python train.py --d_mlp=1152 --bias="none" --optimizer="soap_variant" --lr_head=0.00696 --decay_fraction=1.0 --batch_tokens=262144
Each number is 500 + 25 x the weight over its row's rms, rounded and kept within 0 to 999. Layers, rows and columns count from 0. Numbers have three digits each. The size before them is the row's rms in percent of the matrix's.

# k: layer 3 attention key, 320x320, rms 0.125, rows 151-191, columns 128-191
# q: layer 3 attention query, 320x320, rms 0.129, rows 152-191, columns 128-191
# v: layer 3 attention value, 320x320, rms 0.107, rows 128-187, columns 128-191
# o: layer 3 attention output (transposed), 320x320, rms 0.0919, rows 128-186, columns 128-191
k151 095:557516520477486523515522523555497493527500524482497510502509442494495454450478472506543450537487510489499520497520481510516526458466488512503483520501533488474491516464520492505490486519481500
q152 113:540499489529546482525519531514463496485477476475507490490513434498498530521524522530480516501542508527511518493503497520504493522438512479531529474469523483509508538541474480484512565469480537
k152 100:494493487501463504477466498495494498498524484480517525529473493485489482528504496516493500453509508495518512507505507518521492541496523469525480520506474503547520488506473492506490486513485436
q153 108:478437536499506454474431483463506485494505443536521497481504529490516552480524503465508548509518497476500494503511475537464530498459493490474514483516516494510523452475506501532509495476515504
k153 095:490469488482530490488494482477531477478494500462463490568469493491534487475490485463477470500496548511465508461515532472478533465484521560521488486457453496498521542481456515495505496516504489
q154 104:502468493500482482467544502478460511557489481488511534507514443493515482475528543522492490513470491492490493486495477527523464511515505503457468505527472530515530469475479533477501522524473519
k154 098:488506518491494521440455526485498493502511486498431507497512494520489549496506494492551495481483515485507501517527491562532486509526509517470513497507509485492496495519539509519490485489501481
q155 099:495503517501487490539482503485503481482538486452531526512471429490510544476507520494545501500489508484492487505531498546543510506537514492484484497511459492533490523462476472486477457504469496
k155 094:475521494538501509513477516459478478514525504472509526511485505496538483472471516497491463473485440472480498432491514518446553535527471530481433476495466540523527484519533490476514480505547467
q156 102:472507512479502450506488457489506522476480510490504534497517494523549503505522484493505489517541482486462486493519486513507519520516526549507507469491538509491489554466460554473470526481512507
k156 103:513468481494522498500531497545490503493509512536487540514478494474507504530559503543481514458519516504504461509473519504510515513488479472485537498504522505523475491536518519512503527449478447
q157 099:452481508509505486501471506509528517486461519481480497527441500479495494499493514492519539466509496518535522513516489506516514491447546519527468517468512509502495473471555494474531462545473503
k157 098:502498478476505535491486501459468472503494484515524500507530493479491497493511540512504457489510478498508497481495482504489457553490536492469498508477523506504518504508534509517472504534503541
q158 115:489502510515495491471511484492504495518508482474478493516517491450537521470495540511515469515476481516484491462449527579524503513488489487491496511487523499518473514515496523510487519480479457
k158 093:468532500501501450462492477535502435525474526503503546486498490526522491525488504533509480483495531452481486504526452479499502510507492516520478518526455521530495508501484474508480480502497458
q159 092:487502510502494527536507479500548483483494509467492502477481491519519504496498489543486495480472528498491497504526537529557491498520488486528495478534515479499482542485473515496493504462522499
k159 090:457474475551493533521554512466491536494530532455515508493494506509456517512490503477539500479533517522488462492490513473480546512522504476492437523534542547458486477497519479482440522499476510
q160 096:556515479503462509504537507487534500488516505497506492513466468467528516538493461530507497454473520481509506526512560466457474507536454475498473506525474521550532489496559520526513526478500484
k160 093:486518505490445487477525543492474557500536461487443486455512552483498516535543477563524502515551487518560526506518466514469496501515466500512515534485475495525516498502498461461565442470482500
q161 093:487499516497471496431489504474493482469482519530526543500478536456473494503493470504480490479466510537479487531492501468511511482489538500540501516547489500461464541532518501529519466535532525
k161 091:507506497473572461514525487512495513504495484540485522529529535548505462487490500491459498508487504534442466459497537504489482528494496519491505496513469540534514513512473504480496457483505552
q162 090:529525486503488516494560484524491477488527508488502473493496495550459499481510518427486493512513514485464467530479515479502503486486473500523508505453509489490515525511510535460501512554506500
k162 092:490522490527504502514474493526481500488529487518502487490525496502510524491515551498493500506477515512496462485492495505509517509476448472516520519466512502505474481500482522478543521511493521
q163 102:530536504469482506467494505474518504517503459533484513511499508514470516484517504472486536496471477472470470510503523484453510506484517526491468477527491482480526493518496475473510493570532489
k163 097:521511494532511520507547498474440511513512507512493495528468470509468506561515476557512515518519474505466498502485421563483507513536458460505547488486499507512552501485550524531543453448522506
q164 098:512509534506470533515471522497495518454465526470533532542531492489493468458519485469454526501494526494513534467515532528428494475503507488500483511508481485531494503516530501497505454506471511
k164 091:539498519532492501496534503494492501511505498524472498456472513514515520467514496514522491489517534480487549484505470517514525513536542529465532519516495498479488514526487467500476473508507503
q165 110:491471516485522500471462465507479539526524472527520514548445453494479498509453507511503511470479548509548531506536473548522488536507498490495510467484535531537497466465459521482507503486484453
k165 103:500513552502513516477462498468487507514515469466503503487453485547469524532490465491523528452452491487537501471547510499481509511468521499507486454478498454486495473476482516479504477529501541
q166 110:498508524503525555491512504505531544506471498499509484474501483492502502527453493531490531548462499498465508460471491516489486556515514495526512515485488468466459519475470529515499570510479464
k166 090:455457515478506451494501515497487453539488545515492505503481553515494506503505507521535495499468513506489471554523517472490481470533543480524493496476495464461524520494559544511483490527512495
q167 100:518493498532553474517493510524506538515498489480513500504495506481496532440496513502510518489465490488533552504530480519519527524522465443554464500503442515495459512478464533496469470479509477
k167 095:498492491478481514547471489472475545519492534466463461500491516451460480538461500502491500512492547504528478476503484461474483541496496513471510475502554491530458508522507474463512507511490497
q168 094:499516534521561494497501550456505498489452504490482511496502521485472509467467514518481524485482521483483485498427490477486543477468435497496524472469503523518539512486519519464555509506480487
k168 096:521514521498497527490541492511471492501528486501498518494504499491500488520478452482534557554486511468522465512528518495493483517549544483511505525485488529473504504509530511467537480517520508
q169 104:525527512500486510524508517520456462494467466509532503507473471486529473524514514515486498467500478461496494493531490521540475516562556495503512472470500446510459529465509462459480529505496503
k169 092:468510505525482560506496467491511447516515496484534543511495477483510475466488524526506456471498483527508489479495490526532536513518500492462452525533512553519514487524541511562515444524504491
q170 107:494485491476484513540495501464475515537481501465519501502499513488489504480493459508466523517526473453504488504476506544496500502496553517534483448430472471548544501461512500539484513547504490
k170 098:487492492477520497555484511463520496500478447509497542526554474478485496514521533516473486488485538471476512494527507485554473475512498485542486535534510518487523489503539491498525482482518511
q171 109:507514514511537513521480481478458477433503500503472469473506518497460501528508461483473459507470526483478505554505526472489511417500502479442510491490462522515516470517516506515481499478500510
k171 101:517466493500498488483519490486548460473474505504515499478528491509464497471500495488481459499463507553487505535482535470494486516488487501533478532484518500517551473460491480467510490510515490
q172 093:515496513515475510479453488466431544465488486498478448524509471532472516502474528515491500481483474519524500509491555488501480473506471492526490482532478526470506475479460489485446516488517525
k172 088:535464478506536503421496440482503460518535483476488512523554513485513479500472472469479489491488518487527511471500483475550519513513510526527472471491490473485488519498455512480488512455518505
q173 100:504511525464503475537535500503471535488508495479470515512492456521484526473497495489500518482485492525476463545538487491520517495488484486483510510492492469524473513460472500526484463484530519
k173 097:467545512523500474526470491473469513493509461468516547543527535506482490509482484533472492498498482465463516523510484487517487518558429504511525462458525472505468507501483506478442501544469471
q174 094:516460495440521495518449534523497508534497454485524539520457464473529488516535507467505489490486498488535474478450484519508475494465490503506491492470546504502470503504454534544498524485497488
k174 091:511457517497492478510513526446491519509491477474517515430493488503495464468466479470448512502484461473507470493521539509523475486507502515529533514483504462543508450470522551492510508543499489
q175 107:552535468519507499505515467509555495480511523512481499518527513520464512547520494447518534513512518511498501475531528452511507458475507496450475511499471536548506476491541483522458464524533517
k175 097:511477487481486505482472488564502458495441503500481457480477542515490523481514524539516507472529515504498464513542509520490512486510509490517524561502498509483485549502471492490532523475499530
q176 109:537520499486497524508508514477477494508537489529474497518500523485477526509486535487517451479494485472473484475489545428456520464475493489472477455527487547522515483489522475495500479522522527
k176 098:495529521508534484486527488495521481527510533534488503537525488558517487514468519517470525497537483495476520497498502505510495455492455500482503511459480547499533486510494497489557498499526534
q177 109:473493509494484522508508551494477487498512478499502490487517510509501486509505453502514487472481502484494469511504492508470522454491461498491450479503514498532527467492514476529554495524538509
k177 097:453457556495455494530478514466523534515466470483494466495465506498522508499503507480514491497486450513476490517531482492464513505506516547523482465499469471555554480495498465502504478549506488
q178 093:485479506498479483527482509530475501523489489511486428508530455491448538494482489488506497498545463525536458471482503462450466500490515529503498530493510488470501486490524462490504476515500483
k178 093:463484441525520501489505507480494501526451517484534478498504479476501502485527510493503513516497481507464520471556493486560536469511499491498466512514472497523529498503502518511468459479532451
q179 104:449494520489460529521455502509487516506506498490533538485528493508489476437490489503538495501531543510517494473504485530483529525498473515468522510474544486441470527483489527532480495463477493
k179 096:530502457461480478496522475497523480522507516498504496502517479446510523525498522483431486485520539531473491475524489499462497503472532573532496458517450477475509509506537511474547472508479496
q180 102:532438497535468481506488477495465528472529492515474528453455533477514491502538488509533525471509494463492473496495485486522513503494515505508503494462519473519486521515469479509533522521470515
k180 100:488490450549507492496500458505516503525498481470490486494482513492481525479502499472498526525519530480552494487526518449472497502460460523474504509453443522489483502513479538548540472488501511
q181 094:535436497508492495507471478521512472517497492469496495515519507523524468509526467496521527480536504496486524497548518496539522444474512479466523490503516535465516484509526490500529525488527437
k181 092:501522457476524517524495506524531464485515447528492544504512483456518519496502559479515496488502500454520486511510489532487491485519528495495504497508507487475542478477536508500473509501485514
q182 100:531503529510484486476468473505484490498511454504496500497490550535489523457466535479500510502503496501509495436494513485537496494515417516459489496510526474487510459532519506458513458502520514
k182 098:514539466414514564496485499475475468469485486438476493507425487480478523555465497522439548482469473462469504525501519524506517481540485509523490483475532481531551495483466523505509522499544482
q183 109:506540477487495501460500498480528502468525534480524481504515542502488505478430441471508496473467463504479491501512507467461528468494498502477519467503507509523499458479543457540559462571491538
k183 094:496509466495549515480530521463471501479481503477517453515489506460468507492442487511495495531470502496492539430477462484489490469461504428466505481463531507461484487486518488494485486470508492
q184 097:501472467492506470459448516483478503524500470481518496457501486521486555486532472493482494493466532508515483539514528474497490522461550511561503482456491486494508497451493497505532495524520497
k184 095:516526514482472508512504495470488496471525520513540492534492466486515511491523488495521510479486458481539535526470486536508476454490532495520522472507467518538510517494499507445500478525511510
q185 097:466536500557486540510532476460476506500491507463469519525493568526474541485510479529562505496465515499490498494483495540512516497508526513471533490447514541512534469519517437473499477545481494
k185 094:516565494536525539512478509541477536514525479477528482519460538510506529489508512502515499525539510528500503541503491525487528507527468500495519484517493475509445458528477476492485483497468491
q186 125:495522494494440495524510488504533536517510507499484480464502527509495503495516470475495498489537504498520489521483531452513514477474491511473454518531510501502532468496535515533512423514524521
k186 095:452507529494474482475498490515491498488539599494574481444527525512492500504486472486488474488543552516478511522530482540538505517529462477511533475480498486497459477490490518499444500457506498
q187 098:537498498510547468482512504528491495467523508479531525538487503524547521520442483484531495498507530513524531511460465502494504532527492481469476482509526499484458542490543536518542499501498499
k187 095:490519484535508502497539521534482487489510513526471482516480561494496551505510509498527466498546472470530528483534511464582503545520446446462467540514538469481495502523513482523500505486469505
q188 101:523472480493480481519514523517514527470520511463525508531517502507498481443507491499489477541486478519468523435523494476464503459481494542489514510506468514480471482510479486495531505471504534
k188 094:487440514486515470466497520498521534545497465497509525486478489503524528495504491485495500547530495533553533547509492535504512503533455495500553494504468522499502485517503484496501454542483462
q189 103:533515512469498523503491524532457490537499503514495521478483442516517491520523493508494452469493491474483499527469503567483469521531528473537469517484478466482471530502434477496495533474532479
k189 102:476473526487453501475503461510446537471501477472513464493514513509497497507511541469517494504503507503474491509527507484470512507487462517511532533518476499512461505518475495516456552527464477
q190 095:477518534496499495411507525518505505531455535477474545472523528489515531473452547484488510522507492473511483507505535548501504518520444511506514501518459508490473525529558478533489530476501528
k190 093:545459544494512529529468533542507499476496502516495481546516512523496478514432446520477504495486514565477488471464474520475489516489533479488529466496497492482542515487440525532534531544451464
q191 107:538511451477517522451445469490487531513544452467510535466516459508454478472476517541487519507449508497493516504520469470533560509492497497495506474469505523495508502498490536503524505503505527
k191 098:496502512467527485469508511499501491495460511511505506493521468454488519476504512454493512479508535480514447491532519496486497488501475493495476486473463519520533494500531524505526528507478503
v128 118:493529537476534527464551487502500530499526495544511522524517489522507482530475509462487507477495474440489524527538500484481500545504490513502526532485521503500512472500532544542493505460505517
o128 110:498536529534449523544499427512491439493490483501468526525506515524489526465522480467510503508480522521461497505506495508531481479507497498508501465499490467521475514495451473531533438487478482
v129 111:517495534488532494480496492495429488491461456458464465516523543518538515519491515547535488490514503501555499468528528488501522517549524492503518490474517500518512503490493503515498546513503534
o129 104:503512507522509509493490497532532488468490532522556488476490507495508441489538497496471495467480502478498492519485504503505521510457480476516476502488524543494539493514525535497528528495480467
v130 116:529494501522507483453534481541502477493504495488480541513502531494485521436533467532498511488531513512531484477487490475519503523527505477540516501476524497528583495482484511513490523530505488
o130 106:525524508447530502449480516503510509465549530541484518482473506505510509509470510484496488513453488494500515533554522513526475469510505500515514508546511539515534550532511538515492503494494466
v131 107:510480498489524488531501513508512461503503489432535460476459527551467490521492472514473510509477510499497524523484500498535519535488520489487460462474487502509512489460507500490490528503477478
o131 104:521511496473488532433492472516453543507491494524497534479504532492489509513522480494444479513508438498496506475488497526505529497510480515468549503543504471495477532536491474475482522500485467
v132 114:524517486534505494476478524466489482494554483488499480534463515505515488501459452492500496476491552471495527476547521505495501471486505515518482503495497547500489520485528513504522507530478515
o132 103:501481541498524514543510506562540489493485481534491505505517497524486540556492543508488498536536512479493505500534472462486489448514542494493536539521504450493517527499416485520500520463468493
v133 113:482510476487466482508515566518506472436481494516553478512516457456522510517512489481490505528502550510471512463500496446535479481497496536490507488496459470488502466531491503465480462479524514
o133 107:504454481458516516502469460501452529517475524497527496471461495509515464465537499498461491496503507492514517522512517542497473496487525511518470525486441457499524514485478498517480544502465567
v134 114:482495466528477486500532476521530527533513488521447512469511498451476488503524505495443505479482499523500520549480520523492524524540480546497499457486495545531487473486516493527491558480541478
o134 106:525475489510518504482525472459509482498517513532481497537458532497465482556529519560517486460546538495496538500484519506532500521545521509476517523461504507487528462498488508496488492503524477
v135 111:480520496496510526508471455517515526502528542488482443511482535514462512537506483530471516501518524490475487528512546495513499501509454508512499502527517555529493491525503459492514483489495463
o135 105:556501479476553454554513501528485501539510503540498517543500499516533501477496518501479526494487491464491506500469461482506521537498543465483544452452521463535505533509497523523532502554500481
v136 110:492497517512518465485495503513490543482548504458500476468491485453475521521490471513498466501506506510521550500484475482457499507472514532469508479477489519485491507525511471505534512503484548
o136 101:508488498551526521534474522477469445542519494520516484496460490507491485511521505525528499486528514545462496537521495559515493474522493524517519514492479521492506457482471489503503553514502498
v137 117:519498508533488523470507494485518495499494506560526491518499505469473523499526554492522482476461503514480523494493493484512528458521479468521525512492513537499520465501485481550484499465515506
o137 111:482501511476493554483486499414474545478503514505498509528481487480525494463480534465473478494453535531547510493489491509517491527540491503472532480505495555531485470502499517518543447543503519
v138 121:512477504470532463478490506507474478520513507496492554463499503476496552508510522501497445501488524502470498493510451547486483499497502477455483495469467514512528494517497499511530506496494490
o138 105:547486516480519495485498448499502512486538522503497523490482489487493488516496517492516494508483479515496483461475496487510492491536475475516485525516564517507473531474532511530517488533490498
v139 123:472538532497523462548552543528507525523540480480471486501503519498505454488498525529503519503495529549502516520555543482468489520517481491521525537500525484488518508477508507525527494451466503
o139 108:505520476508504517465486470486463510553505476472475487477530501521469464517463468508499495505486476434472522534494498533492503543504461510479510458489488464497513541517457504505489488500509527
v140 119:498474534467517479459452438514444515490480499485499501538493507497504520516529549462462519497518494526502489539534499526518526535515471511489493559512499495490546474441494513444499519490530451
o140 105:526506473505480551499519486495501524501492489487502496496480513532491503534487513512534495503509517513521512508476469516473498441494467488500499522474479505482486481509500532537551483532505501
v141 125:510539494483526502494477443481467476492500520489492517474538517440497514484470510496554499561494463550536533514494528509488486501509486463523487504526514470487511504537485487485551502481524483
o141 106:557505504475510538518530504491480488480516472505527446485463478498500508491500514465495472453523526468532513491529475501554500466501512489489476550486504472511521492527531539474492531510507472
v142 120:512513473515513453508494509545509436477520538487491473469471492492525512475438458540488477486535460514508531514490491499506509501495502490531486506496471534487465561482505456518488456515502476
o142 111:499534558500517516527470490484482515506487446504505484527471510499493532501521519474473519511519443510473487528486516523483495477494544509473514517505497489489499470497511496482507478499509496
v143 116:489507501480498541483520517499544459519511496537547507571500464480495456487508506453492469523508534517490469475456462488484554509497528452471504471514510472519523468514479485551468465455496485
o143 107:530510505481482497459506445482476494498465490452536489507500522493461495464480476494512497451497519469502521499539515480503524480469511480534463481488487509514474518478478481510495497513494484
v144 122:479509470524495483523510487520503482463512497516547507520529515496521494493497502513465474536539534536491501517518473497484544549541489486467510510542513520500524472543506476487476513501534540
o144 105:469450531491497502520521505520517489544533503481493460508492521505530538543483490529553501508521431508481535496489552481518474514518511479457470515534498485517520492474474513529491494494515482
v145 106:474540502490498537518500494550468474483535515514529538530554468472530471468524469527484499496507463469485544498499505482522447499488520521506497518500515492497519518564514474480506499519486541
o145 105:512495541521523503508543527501546503509473430490527517524477479483487505481443500466498482445505488523495493506487513512513485474497498555470495488474502490471463461443537518513528489491470488
v146 119:506508449484484466471482549496491503472506493481503463523509530494504527514452486477529511532495513504505548500513525516472510521508521486528494494548510487478487506537500502527512500500489533
o146 110:472515483490490535539549490506473444527480497490524463502541474472538498463560487479519462506474520476513503488473491491506465424492465486484541491442515485527518496496482478500504490489460546
v147 108:541478499488489506481535490516450469467533546507487508475465486508498490473477532494521509505502492478512499498452507486549491505507521484521505496514510490479506506476520459477456518433512471
o147 098:513509461525520545534486552463540523535543521508520508530492500515529524499487466468446506473479469511493497491513508519497501514481519506489470517522463550501492483481491470533487469510526531
v148 118:508540475478494523501507538522550494507485525483530493538520473501524512518458495504520486484506552508550515477543536451503507521527526484526491515488480526444515502541483488494509496478521475
o148 105:457528494493510525493489485479497477499518495511444498537515513487489504507459551527483472511509477484453482484505452541501519519534492524478479542479520458522500527488502493474484504487523539
v149 110:539498534498491525509507472511478538497486493568464525531500456506495504542514457531527525455548514471503510497544480541516544506516506488456530534494510495483454466555488506516509511474486530
o149 102:463529491506451474522495501441509493516504507503486493510513555542517509466519483506438524510462512467470511467472509519529468513516482560484477518487553517502482495500473513523528481464517508
v150 111:542504508527514508516499477492479527504538465519546453534456511497477514497488498524500546496567507493471481492463501563519475469545482479493533534457527495509491463459503497513524464512456486
o150 107:516487498471476502496505514511528511507491487501502548504511477466518489491500549494479525461483548507514516518462514536494490495507495521539467517517493491520528517527468511469488505507519487
v151 117:456495493503525518496495478448549501500509521505473491522451479493526506506477526449503465495481425530478491516514479505459497483504502536506525512478460432472460476498490474457495460485524462
o151 106:504487536527493517471482473534458480477474489500500501505512484468411489505508461489459532516509567497529542505528458505492546482466532503546514489480460483455478480526487487520550507521501494
v152 113:502523485489516517474531491477445510524523460491518468523506462499503499479493480469501550466500521479497473460475437485509506519496515504500482483481505525501468486472502506522492535504459503
o152 107:448502521507476496530523492489512508490498536461478484513488549537480474511469487576510456481474479516465498502461493491478539491517488493532510502464456530499510511457503509504505487510481480
v153 110:515507501510498517447473516475533491503516494499491465514502481489500502491491519450468470507516508541524508494500487517510518512550502457457464486497480519517480497511507531510529473463506493
o153 102:529458485507514472545528471506477446479505492462513541492500490533530496508507495521506519530492445462495487481507522448487521506494492494494493510501492501515520510492486505525507508505472512
v154 121:499475480509492488516506513492496510534466556543525543472515489481544506538490533497469494541520489522478499459498500556466466500473544507521490454499506479522510478479519499480497508492496555
o154 105:452506439493501519490450523518457505456536476487529549490523477523513483503495464559520536458496504481459479469501550505465529498489470483479479497509454438476538509494530491504516506526513484
v155 109:476523493544474472516486496519484507473490525519515521540514469465433494470468490484502519515473503493514526486524456525506536505549494485474551483468439491495486505527513498490522453503481480
o155 099:519518530514488469515456422468497480521510466492484496486474497539560474522517522525482506445509517411505502529510468534485505452509546508501518476460551461487507459485487538494493562522515492
v156 105:502489480449526513532508516467479487482462475501503508488506533489509513526536500518509503520496459527465521502521484536493514536526485503506491504509510472486509526478476496539516539500517481
o156 103:513531482483444502476431490505487501463493461479491502508515490499502520463484489412484517497496511475514493472497516477501526499532488514453476462492473470510528427499554502530498450461500512
v157 114:477505512516537474506499476488538521505501467495542516456500464462479473466522501461465484506490490543505467486476460497484518487500457512516550503500477535476499542494516532486514502471477497
o157 107:518508469513490485511517534511494405468499482492454521520458501465524531512511514493516533465493497519504492524498505510489467496508521465504468479471466503487538517486543488491496524485493544
v158 113:486514550475516508537485505534495524483494510483495510486505525518475537486468463502513478531458490492487495486485501482457519491521507478474532504503491475438472511518464501551550525487509477
o158 103:470510433518509474485488491475510486500524493514502459526499476497474469442523522521488498446526501491507496520540519540518481463475489522532535518491489519503508454502528453494499480481477508
v159 107:525474506461514491533503505497477481497511523511509520524522471477506549522512505522508505546484497465459468445466520469479488466516475485519486477488487542541505484521497484515538461550498513
o159 105:492455493484501480501531508517536499529468508475520499475521509482508491483477477496459481515525556479508493560466471531490504427550442499504513511491523527467476514477524532487531509475476483
v160 109:497549486491486496488484507550505493518506490484532459509491517478497535525510491497489513494475514523504507465459467459480506515548494485513466473503525473485525486533515520529449475527518485
o160 104:515521518514486540539461543466493487477506510494494462496466518526456496502459482531525493514548501510479500542538496501496512530525489491455472505470476473501496520547580495491502505487503537
v161 115:490519506466506539502501503481508491535527491532506477570508427513558524500491506510505478487502527477530516506545506488485518479476505495484521463488514446519506483559545523473524510453483490
o161 107:484518511496537474493475492518501530473454489502513465505557501461441516496481498502458551514434486557500512529506497467493489518546521485481519529516542494483533538514517475541484478545524539
v162 121:506487522481512521483486471495495502519481513450482458505478548420439531516500492482461476551485522453498496496477455477501477511479507519527493483537537470506436518509479474466485504481475480
o162 102:524513479497504520525518493509517437508465505516539487485527467492521498477512488512495496494538455554491512517495523532517526473522491520541501522491465477498499521486532443503518507503560481
v163 110:508506510490512516536537494502544562492541514502501498470512526498492534513520539488478502467414456464515501524541464517517471499453479492499485523487488475512511522474478515497506487492558512
o163 103:530525533477526443490474507520508484550527495488500489517506480516525436488439531494509500469525513515493506489479441521533479525518485495493514488529492524500470525543479508483493468540467488
v164 120:503492492515483469464461470492495514471492524503451479492497501474470472524465467486502495518504508504490495492444494516537521517463491530467449504474481530495520482498538471481497489495502491
o164 103:496503489466475537504506465474498541478494465510485508537496505488554469494469527474516508488510430475500499481508474489521517487514478462478485455449512517500490472513452469498494498487508522
v165 112:554498488498470505489506474513540488495515528510517480495511497464469534542480451499490475472492493496514490502499509513468481484469492484482507518490505468482472539529536481516478499470480488
o165 103:497499501490508508524500502499505493542501490486493453535477500527524526469478503496489512528511485470496496513523519494502521490534528463471486457499501519502501498520510494506534525526516487
v166 116:472499524473482523513476495496506543493500524520476518456517527519504510494552487517461458492422460461499540474478491495527482529532545572520479470528561532520515517520493512510481515505501494
o166 103:534522474492514488497573523501505462471489473509468516495518514522498482475422474517483499506489458499463488495518522512500526505445472513493519509498480496473501478540549480503508445488509507
v167 116:483539513469481531495535513510475524526516512539543511505537501471497426467522510463450499478449506489515479516487529515505474506506470486479515504477460500503512505479554493520501502516541457
o167 108:487492518498541456492503480497518502468515464517484504455530496526525534500494479494518532510501452457481543510444494460514445526478512524486504488496461489529499481534495479518535471498471540
v168 115:519517496508492454517478519482474517522486483508528516550469488455484512527537518485483485529498539469489487466497501503520494539497487451489489484537522541508551505491503498491537496510517532
o168 107:506456501479534531503468589449494495468508514473546486450525526498534503447451516504531472496487495513499512506510546518483495438515454489499547493461498486546478486521501483508499548503457498
v169 113:521499450492528536522486481468487503490506494531476482491484476562495544483502512507508472477456522478461475513493452466537497471492488493468445517505456464458514507491534511522513518537429462
o169 100:520440485498503490477500488472506503506512474501474537523510498520492495520528490460532523474512530565509479495511486480519529469485491544544526498550543519504487533503478495484502538453504518
v170 111:513486522532492533510471493490523485473486506479522501470478510523489471511499475523578528463479500497507495462483484450454507451543508513470514537509499486509517526514494528530495524506509504
o170 108:471476510509463507511489494480478510536493505496502488502499535524581505509507546528462460503468515520484525504484479503490469527494465487531500483509509504481540472525526529488524455484513500
v171 118:542499515507469519526480533537525470475539540506499494517521522449482519494467502511504518490483486514538503510466478515512493563489466525512492468480468517468446536527464513503485547474527525
o171 105:465489502514457490498447488482476500521513512461473531519497442528497478539495504540543480470518461459475512518532505531522499519519489486502527517448539480495489511476512502515511476486531503
v172 125:527522527504478507538490556495503538506533506512526518473453468508498483533472550501537517475517521524491488491506547479532512498518490478502515507524462508481513514496476530488514464476506529
o172 108:496464529499481504445482527506451468537476524485495508562483543521458505473481502513477513539449478488516489524476489524490515463504546524469490459524529482519494505490512499537524473492486528
v173 115:536494506477520455529514464475466453453490490526497526513488463516508500543525521510477537499530469519514527474542501500532500499518495538448470491557515504509509492502492516485510512529495514
o173 104:458475440500484508470451526500488473494505538502547478525493497494483492505489491513486496494484479553473492488553504511498536527505507484538530483501476491478482454491479493464471487513493476
v174 132:449441521453524491508486502473495513495495490478508499495501482518517500499554493449504512453508485470507437487472531478520472473499514496556544486464489481505494484499507513483481511489498486
o174 114:518533504553497486520500513533487483487492529510491525498471500458499513519468545486498504487503519502483443528531449529496518515513505499501472472504485486488478468515521465505562481482455476
v175 117:482470567499534523511483467463473534504523487491473480508472464503518463488520512498518477482530470510484489533534504480526497533522506463469491519477505462499524476463496507476515493497486532
o175 107:495487467479521500513509554533523498481547523470495526482512535531480493518498505528446519509433510536503463529500534511527487482568514489530521503494514501501497502518519559514526508504497501
v176 124:531513524483496508523490531467537478510512494503473468464515533457477508491506520541501470484542490527495537499500494524526521495463480497476494503484503528476534504470502491474475501489518515
o176 106:475485496507526516505529517527475500476498523508498503525508526454505517514496512471483483514482511506415512492494489470497495517499513486523500560530503523520479515575475477513530507488512488
v177 118:505493498545501480499473444516498527518523498497514506485482492482485545506501512492480545546506506515452502465486475520509513520496536460521542475502526493516471491541514531527535494493507447
o177 107:514476525506483489503483508522511487546496489508525502471495494489536465523492468460478505449529509486559521492544505533503494529524516452450446501471494498554500513493490472499532504455529512
v178 103:504468490456481504501519516493480482444507457442544522514492510485499462494473502521494488515556484508481503486506500477534483498465484463501483512449522502536513513457501488535451478470516540
o178 104:457541463525458491517512490473523505542493535549490481514481516524489502482535498452482507481520491460558531522522499479504510529503548522500516484516488536520462536522545486552513548547514478
v179 127:495468527448510508525512536486500492524511467499527468499467451519487470491528508480551523499517521470481448527512509534496513493453449503554549529500495494486516528459515536509455517495473502
o179 109:494498533519506495514536506465466523508487523559480531504504524501467478528501518517500495510527471507478528464520460496507554481499481494517456492539488504454493529486519494511517477502479537
v180 121:500507464537486441488556499483500452489479500495482497521505500489515518467457482502509484536549515490528502433469486478476499488498523455519513484534504499538482486483501507485523484475497567
o180 105:479509507475501511492514481486502503532505476470503475510463464487518468538498535513528487546510500451483454541477487530446498474498521519515515513485533529468480519500490434504440531527496399
v181 125:524516510481508487492466478492480468501513465450514510523504505455484484476483497522495499519490491438500498453481524491510470509476504435529502493502506491535490487517512498510469484528496485
o181 107:513469568489469528551466528530509500514525491506561541468523483478463490478525477492481498505518512482546502518486490487498493514550512555518460485512502476482500513478457505509500495463497504
v182 114:546497551513491536483500472453501514569508527473499509482515530515502536513520514554458546486480484431467488499458480489468490483466540499506531511544522471510478523507509471519502508533493480
o182 102:505501457476480494477491530555519486511561517561502496513510493512524524496515507464540476526543526494556531523511514511544505549502462516485490471476501535462532487526483524469495520458531469
v183 119:491501518478533502534503489526522493511481460472536512500518559513479523495481472475513485517496482483499523541490515516465585496547517498508486495482518475531469547489509508516512514511468543
o183 112:524536469476492530479518485536472506496540486481460486488471497544509524539565486489498484515493491489497509490508524540535512478502496529460509516497484507475494484493486511536470486522480497
v184 120:497455512541503514460523479524515515475491500525499500507508520524482487488557505519504512507482473484503473487515473511517462505456499499494495521489459498521543556509521506457524509529501517
o184 108:502485527435507469508504528465540492481534466512513492483521461472530531499481468477500518466551493517525489484480512531543486539514479472511551456509500487498503518506451504480520509449533473
v185 119:454519499485523490499531544519468541526545457525505495510514504475507527486519493477467490509534500501503488510480537533474501495519512511491531515505487501507530485495529537470536435424521495
o185 106:551524493500513512494503495517544495459500454501493488490512497493531491502514496562534521473468505511485475496490526565489487458492479457521481521513505536529537540534460458535512535504484500
v186 115:480546518475517486505549491503456512554515511484489490500491519479489501537463499483478518517498489539456523533539471460452556468508520527492495479530501500483501508523517468524480537499497470
o186 104:517547492505514520534480510454511525532504461458465482447507492489493510477540500481525524501487499506511566481504473503550492531489502508499541500461492468521512499481517521461549483441521548
v187 102:469496479473474504486557508502486470506529466497510504472509499512493477475498492513519554494492553485465511480478466485452505497531463451488519514508501487480484492449521467486498534483506549